From a checkpoint of a small transformer trained on Wikipedia.
Size: 13 layers, width 256, 8 heads of 32, vocabulary 1024, 6.5M parameters.
Training: a variant of SOAP for these matrices, 107M tokens.
Each number is 128 + 32 x the weight over the matrix's rms, rounded and kept within 0 to 255. Layers, rows and columns count from 0. Numbers have three digits each.

# gate: layer 7 MLP gate, 256x256, rms 0.16, rows 3-19, columns 128-255
# up: layer 7 MLP up, 256x256, rms 0.16, rows 3-18, columns 128-255
# down: layer 7 MLP down (transposed), 256x256, rms 0.153, rows 3-18, columns 128-255
gate3:119141200123106124132133087138136136084115151145100049132101134069167123155156123174131154101168091141135105136148126099079158112123077139144118115052114101158088149125124163101138140154130111125097152123110061154117139095179179141131225104155096182135087161193112114141190093118143122084136095115113160171097133138125110049118152125141145105111117123147122132151126116126168150137108
up3:090090113112161164102150215125128125125134105129104218104124092121097111114126131098104142109144127122153149127088084105160113073179172157134176171171130123120108164127130111095168115138078123140185119073107141099109114154128080154109114094132100101127196124118141169113089147119091089138161131128084115093170121171133148208108123166088072166099141101149111145088120107185107102132112
down3:091096188125146131095169114197110108157113131135208141125108049146104094097116148138160109176129101080125117131143102112085137124142137093104114126121147126076125132150102044186093150087166146146169130084171153099165119125140152086071142078122175124090184082128111119133091084107050095116078158097086110125176164152120138178105085162101065149112124073187134138167146142106174150122145
gate4:122140086177057096113149177095108180146136156092138120127114131120045150096136153186088138153164090151168084065062189147096151024130106076130145152125128142151165134109132085099173104120143149163116120147132150198142122141084111110113126124084150123108110111083112106190161117115152148132100095102130121107146155124130115104115136153112102133109154126104143156088138123148138165148130
up4:134122115155134084130107088128084088129116110144112107148102106120182123219157130136132171092076101045029121170164104122164127152106154181144063142129056124092129130101101106114107151107101101148200147146139160093097158122145161136148148110175118132142203097115210140133134108128138113155105121091119158204138123133135128092204132113096139086094106146178073105107131077167125132140128
down4:110078080182155129147107091138090155127144148203143104142154102178102137165131098154106119122123140126135127150131164101124123140091040114102133111138121199164145095121140169079138164093139111118082142060151156174054140168069135136060116118139111127120043109173231098089131162159167081138136157065074134172114121140095131109136023145148128139100123122146128108119106104156127141152161
gate5:142154138160164130080143112147160119120043118125115166171107147117147183145115069134129147108134161152104144171176113106123148118102134103135112123134153133126126091111150149103111107123122117085113094147123123135135164121139094143184125139107105130154101169137193127124116191140168100156066090169145191144123119141128143130119104140169162087143123195126116151072185140140137095113229
up5:152154147104150187140131184122156139148143143085151163123097175150117036146172104119105123134164198099224143077135118118137087185120180085117147135109146171103139210152129138093134135134126140117162098138126113107108103136197122092186141159178121146071115114109113107158077148159118117179121138046137178124183114182106109154165131139072137086165154110147125093094101127187134105149127
down5:119138104126091164120096116205134089072147114073131170111141165128162113130078119158088097132087093169128202111125132136129142149129142148082116117090115130116159139133111144105089149123140146143208115091141078116173147111167109154146079146155083155101185174176128123097133149114106181148177146157140129091184102043119122170183179115118111127097168114142170072136090153158152153090106
gate6:171113160143163131144142136058154074142135124112111134154112067115160181162096108148118181175076159118132103143081117111109114100167144120094088153101116154072155091107119103117163134145106111043202130159074117152073135133144123135135123131140144073068128092118084140089133125151121131136129155071144124128117159118146069105116167179115122069139123098128157145102124168109071133167130
up6:154094108155122169055114117090134155108115130103130146113137094124141116122129170126139126079178121127161163153145119117161161151124127083143127101090136119185174138150152176143205128161150112192109117149143184094142133114142171146169117112128077183103128118112123181100109095126091116135127078107109135156139106114128092086106149147150192134163117139150154068139133147153172134147098
down6:112158147139139135088087147134126159175092160133083125103091138197107098102163103109165160094113134125048153141103140096113111179122152133234108149112116144056097140195147100167205144063118158126109103115095138125152079133116100116102096127137126105149131095117165141087135138180129124111126113106143103147111109120134072109125161133171154180099087180169151148125129130158092126103088
gate7:112143149117192146163121135130151106138143139094108127118107107138148117194137080118119101113164173164198156196175115109161100113114078128126112133099122172132111061162124132143140143076104122125150128126081169138095165079119199044132113101100088174132184157135126107167106112143167104161157101139105153154117165150143160189185120124069057174078141115138097092158126074114164166103148
up7:135111088166083173127069141109118078122150116135129162076130158161166121137089170075191116193160161082110137121071131153158101137103108040117103109144189077154122149111156153107161133087145098185137089167116100073130099176185109105087084113177175196084113128114115098081161091133129131087043135114123092083149171136136075133127136134158155159086130118090069080118153130139092173162128
down7:155126030101130128160110073136148156118120074199092118183145127128113110123148131140104125109081119129156078052105095164110163140103115118086079124118136135110128098153154101160143149084179143191183161218147146109112090034081136150160110146162149197124066093087112133108108140159137125119143119110102131129136124158074165135083130136192209118125150144108094150075121120119218086159141
gate8:129153122123130108124126204145070095102125071140156089087086154183086136142141130101144131174092129174101097165139138098129107093168160109150114130115093126116157132106097088080129122096149207182120139100075130133149156083136087070068158084058131116183173113138147126114125064151106152172143123158091127062147092117093145134087119135135144150180128103160121109107130193144090174122120
up8:151141119170117084167077223153151142107129134130215107129160147148120090129144146144121152145092103143136134131122184130129133160098140150071097129155155120126128092074163139169157112119160140146151113050106127154116132116122112115101126163114059119142125065103136132125107144113129151195093158150169152122120126146173102128073152102089117118128188061207093183138175180047157169128102
down8:147126141145099123141154098140126091139139155095171192113153150097154115062118095122117149159128168093158094131151199094158108140136135159091124161146118180156096148127170131149106141052101112144115124147166117122163131085072128134139145157120115129047151120125115120145150148125139161125182124152099127163137109194111121154184116067166108106180084131099093141082083226111129184112142
gate9:152134093150178141148153138069067149113119098125192147094184124153180122152195144120143157131147196108134114173125187094072128110111162068142091162122068166074105136146148173132115110093146181156125115113083147145108130162071077181161072075160096173181134087095132075158167103140115108176142110092138120127146149120111151076133152139116126160144145146191110141150137165179138118139082
up9:105123108145157163177090171076107068169119146230124204085135162124140143098177117121108082175118188085084179127108114032100154119117102080119160140095122100098106150196113150125145094153147089192125120189101160125202101132130101160134105179105103169136124093124166185096131167053177134164109135162101168111118119131121143100109171107152137144134167185190090114154098128131122133122150
down9:079159155163189102134172085128154119124137132179087142195182073152117159123082102123152139141094088140108086171130093123122122123197056149131175144105126168147056127125079080198132114095108131235147100137175079111150159104145143069121121131155186169132128120150089189168119128089065131123103061168133111139133186143089150123125147150079124105150106134124126085147133084149110073123121
gate10:089101126137116101036167108085149108096051138136180051142094099131162090176115133107143153097149136167097132079135090171142110166136161168115113127117088135140177087055184135101129115123145119113125130151125151099111135132116115134130105125058128144141150146166102168173104102110155130172109141079118132113098121135119091096122121161121095144117091168096109112138121104119128109160071
up10:184083072151134147096119098130188139102162117104117205153140139120123112113133095074171121129128126129122121206158150095130096140167158116136117091099121131109143171154102160103126111076171144113130103163127127113070160104145148072161102105190045127144120143085154128131138156118146142142176127192128149178140103101140120101162100098140159147173128067151121089104114100114110132119109
down10:192143123107191154153119094174130120111190093163075117115109147125131087133151190122141135133183112078117139120092092140159116156138146134117083162132134108085090081144095120158146139132108144112114081143139093128089066159150156077149161151158151062096124102164090124072112092158140142110119120125133130160223081163114130097120157131128181125153107169116175118101082191097168131124110
gate11:141171130170057079136121159158168099233098105107101112150149147134147088133110133095099118082147101051118084104113162066118167112139099085154105140139148120125146119155095163140168110074131147163088089127140148121065159117141109137073084115127144129143097098137135140160101086106128117138091173082113178105208102131117181118020096099122085132109136127089130126095167146111180074113145
up11:124192208159125097157126153129142160213088107154146090127107129124153082168115122056100130149174120109151146123094175130181181111093126137115149147131124136164168120165050132155173150094134187126085162121117147166115116119114126152067102140117186171192180114145180114115101101064141088098156172036062126132197087104173166114091062133125093092136135161115130112087129159144127141137132
down11:155126141141118110147155163147117140185080092086143142095132181148109128115119129093095166144138128125122114129179160055173177184109126130144125105143164137175104118165101143111150159123163066125107000123148123114124090122123104161150130136123083102074156106063167111083150128126137146091213131091050105135128090131160102113140154117150189181109078090111133176116155115096116135173161
gate12:103139180075148082157091104110092099186134120102140147101168149105116147161119090107122121138089149128124094140176135113087092119101061145096119101076057111157169131163149075097177150194170171144104097132098125132150171125129081214159121078094151120089191106106130096144167122171098158120098150111081100107122090129100157106115164092135131099107103184168176149130173079101167164095113
up12:064129127080137117123077126137125141147090138160083156152177138094118156126113097124108142082152150134164140075181147071132109125101083095135156095089096096151189149158162107112120185239141156118121131148144139131159154141126075122150115105089111096098178135112114111158148105126094108175149116150152099104108119139097147124065135142169162121114112136154153125146153077114161094135122
down12:079093197115122086198166142077106148114103161156146118125115160149155186061164118090159131186155140164154135176124165107148124129175134094117155191108167130189081135148134096131105132081122176119117116167107122172132159154140205107131102156112124146133218117101073097129106154109116127151111134141101122104085095062222145126148137102170111173148143125088113145144127120126132095091087
gate13:146176119091168106161110114132151138125116105069127115101171089101151079132134138124120139182119132098150043167107194128142084136174114118152152105124180139167120098105206097145130118089137073128099146107085164091128143100123129155147122131116146136116116157159086094141173129088142207093105131091178128162146155082124103150112116087171143142157153136119132145128079151198099134074162
up13:084141069143152148122153136134106137145127129144145140138117138164138129121122109117108077124147114166119142123172111152158168113135106192150088137118099162029074173154088169142147173164174156159085124078117154166115135160143135134120132178144165134168120115144156128115114135186129111107189148141131105098068154127165148140137122092073194116137113178109137147141162097115107126118153
down13:133122091154196113089163091161160086105107124108151102143152144097183119123066161130180177096098114117181107145106125161158137160152118144151202092063108120109046112153164126142073096179154105191040164097136213150120116140151115097138122098119106128150062193125138113099157193190153132161132078144130185123082109145154160119186111118096155115082163147120092127129124163129132109154122
gate14:175072138131174125108080162105195119136133123144154171083158149083167135166185107126090160122154102151091121110080112132107123143121124115139116090156135128168101011142170159124149135097122143116117102136138090135176121109151106123161145069159124106116136179188052169213109101129128166099187078108183114160130124153164162098101151134120112157132092101089108164113123174213145125157157
up14:127158108141100103132136126104154106079155111099125184160115131174104133147099093145179119085105128121123148142097173137152137088103119128176171114102188126205134135150134113095056120158150112107122107092119099151069177153075102161100197136143097131112129162045076108127114172157095074100107137142094152133143111166131134201134138189175137175104114159142169132148140105113092071122080
down14:158132133152132117097040146136135211146113113111079160155127080132149156144092062132160202104116152135077106144101114152144091148140165094151117129147163151112107098127142161111100126170092141107174098134131152142126083135142079093125100117124189141138107118177115206108069150090189107161130107162250085146148116097126106131063108108132156178169157138122117154120155203141177188151124
gate15:162178143135122166132176111103074139129074120129154144123097107171101102170151142157104103101129155173202101179122151148106119145067130123138149105160107183103134110107104155167064088118174136069125130063159168102073100075094155106084170110106111112144136130126122123139045137107149156183143148128147134060166083119134140129132104150099133110136135074108132133129136095111115148132137
up15:138133175076164118094076137104099127126191141150139115106113067093162104130124130076107130034122182103152111088087185112139156140097064127160167086120121095115121096163140174131093190179122105093092124146141147115141157093111073117123144182130112144130168131124128216124121115139147167137128128122172141133096135149174102138123184139082152124189114074118011101112138115128126133193137
down15:103213095184146134148090167168142139107186121158140139112083100138094162123093119110175116128173155056185118052126118103150170121112082096115137142192146134149149119152181142122061143194094133164157177128143095087140135097106125153201120124155142122153059137169155153139161092114123152137100139099072135134112120153123134087059100100118104139094100159191103076111105117119167115136140
gate16:135074127118154121103156140163106149186138108150098170116223133077155134145099115188150138195181161133116151098103171132146132115102123208180095141136149127087142076116159107114116096113175096192088110151062131128095156133139105139209130095074125098185082099058125125105078116146165175079076118112149173163105153139116072095081190165138155115152159103102160143110115166115145095144132
up16:104133130088056069121149092124120111190172077109169115120095192117145101108120127109117124094104156114139094163110127172131073111154162099134129082206091170111108111104166145085120149157177131109086141093138104095110150109111121147140143155142094181081129193153156122136156142121166188196111185199162116114141123033086059200152143136183195149135158122134192081111143126120119132171100
down16:144123058098102126134154113166134114097158126165141208140078100116107098186093207127155109154187140084162106155100122159118126109116136121093116187135152109146156115123092143094106106177179159099112111140128139147164137081113100097215157133141102145132140196129126165133146113105164210099097161122110143099147176137130148090086176107124057082082114141067152090089065148094113134137118
gate17:110182127073135113105157143135180113131126169122080123160125093140176083131090122114156101155145163153181094104116140141144106136151080134096139148107108104127096145101156161122133102079149135134166113107072154088092128124136150126147071130141122098116142130156086094170114166145145103128135107132080169144095165116208133162148105201148085172146119081100152128107124114128177114126109
up17:130059120126124138134095094086138115149138084127156121100110140069124130188141129121122149149125107159094197138136098090073138141138182139148146111161076138134120160100126095125172118104180125111117157146117148143160062159110111119099132146173207125167147095076159144113120091127099094127128177132087149123159092151071124105102108128098160133109093174130167095117138133126110167123146
down17:138078147076156159104108092117141159141169146135204112152137219094162111111168168118070151111152059162168131110114116126131115118128136126146147113155111169100118090092131122144114121173120104122092129152139086147121145076104144139145113104107116141150029100144140107118135109129079132136169140059178088116179116085169078101148131097119067126128095176086156126120126144126142155132132
gate18:137149097119114146134117097133104126161088120144077076096162173122118186138108149125181170156113141109174147152126101140174122104155099099141153140094031111115111130084124087156131148104177110179113118149179080154165096123168111144146107148129137130199133092116119091173058105124136092156098120156109159196102153136038127201132132128146167107134127158129079063129137153100188105106176
up18:096070129166118146076174100095096111097129102081114101174118116146139140117185163064145112119063099141089121099223117106169165147130103117134153125079109133119121117115189102133219169157127185157080125154101144110100108138104166148111147121101107122125134090109179145105178125154148130073137151134146161078117100129138179113124159171086080103146107161137148183131128156090110140121106
down18:156177116130170128153099124169087172123173093119103161119124100122155130074184128159168104143152123042167179137145113145114079152107102112093116154106145118151091084126093156136141120157135117107118185132129151125119084177135162127103140127132102123134143129188205171118101107166106134086112151156185039066136161130116158169139077114080151175138152113171160105118127105169112163076136
gate19:112105169123094116143159162152166093154093101122095104165080144121070145055115101146144124125163071106146119134146104154138070112149128141115146156151120131127160158104119153123172136056139150137120127141104150156169204052154124130088068077102110118102127134134121132131189107168113070097103182086140162095103117160093090062104086186100158142192153116103129136167160108149109191116136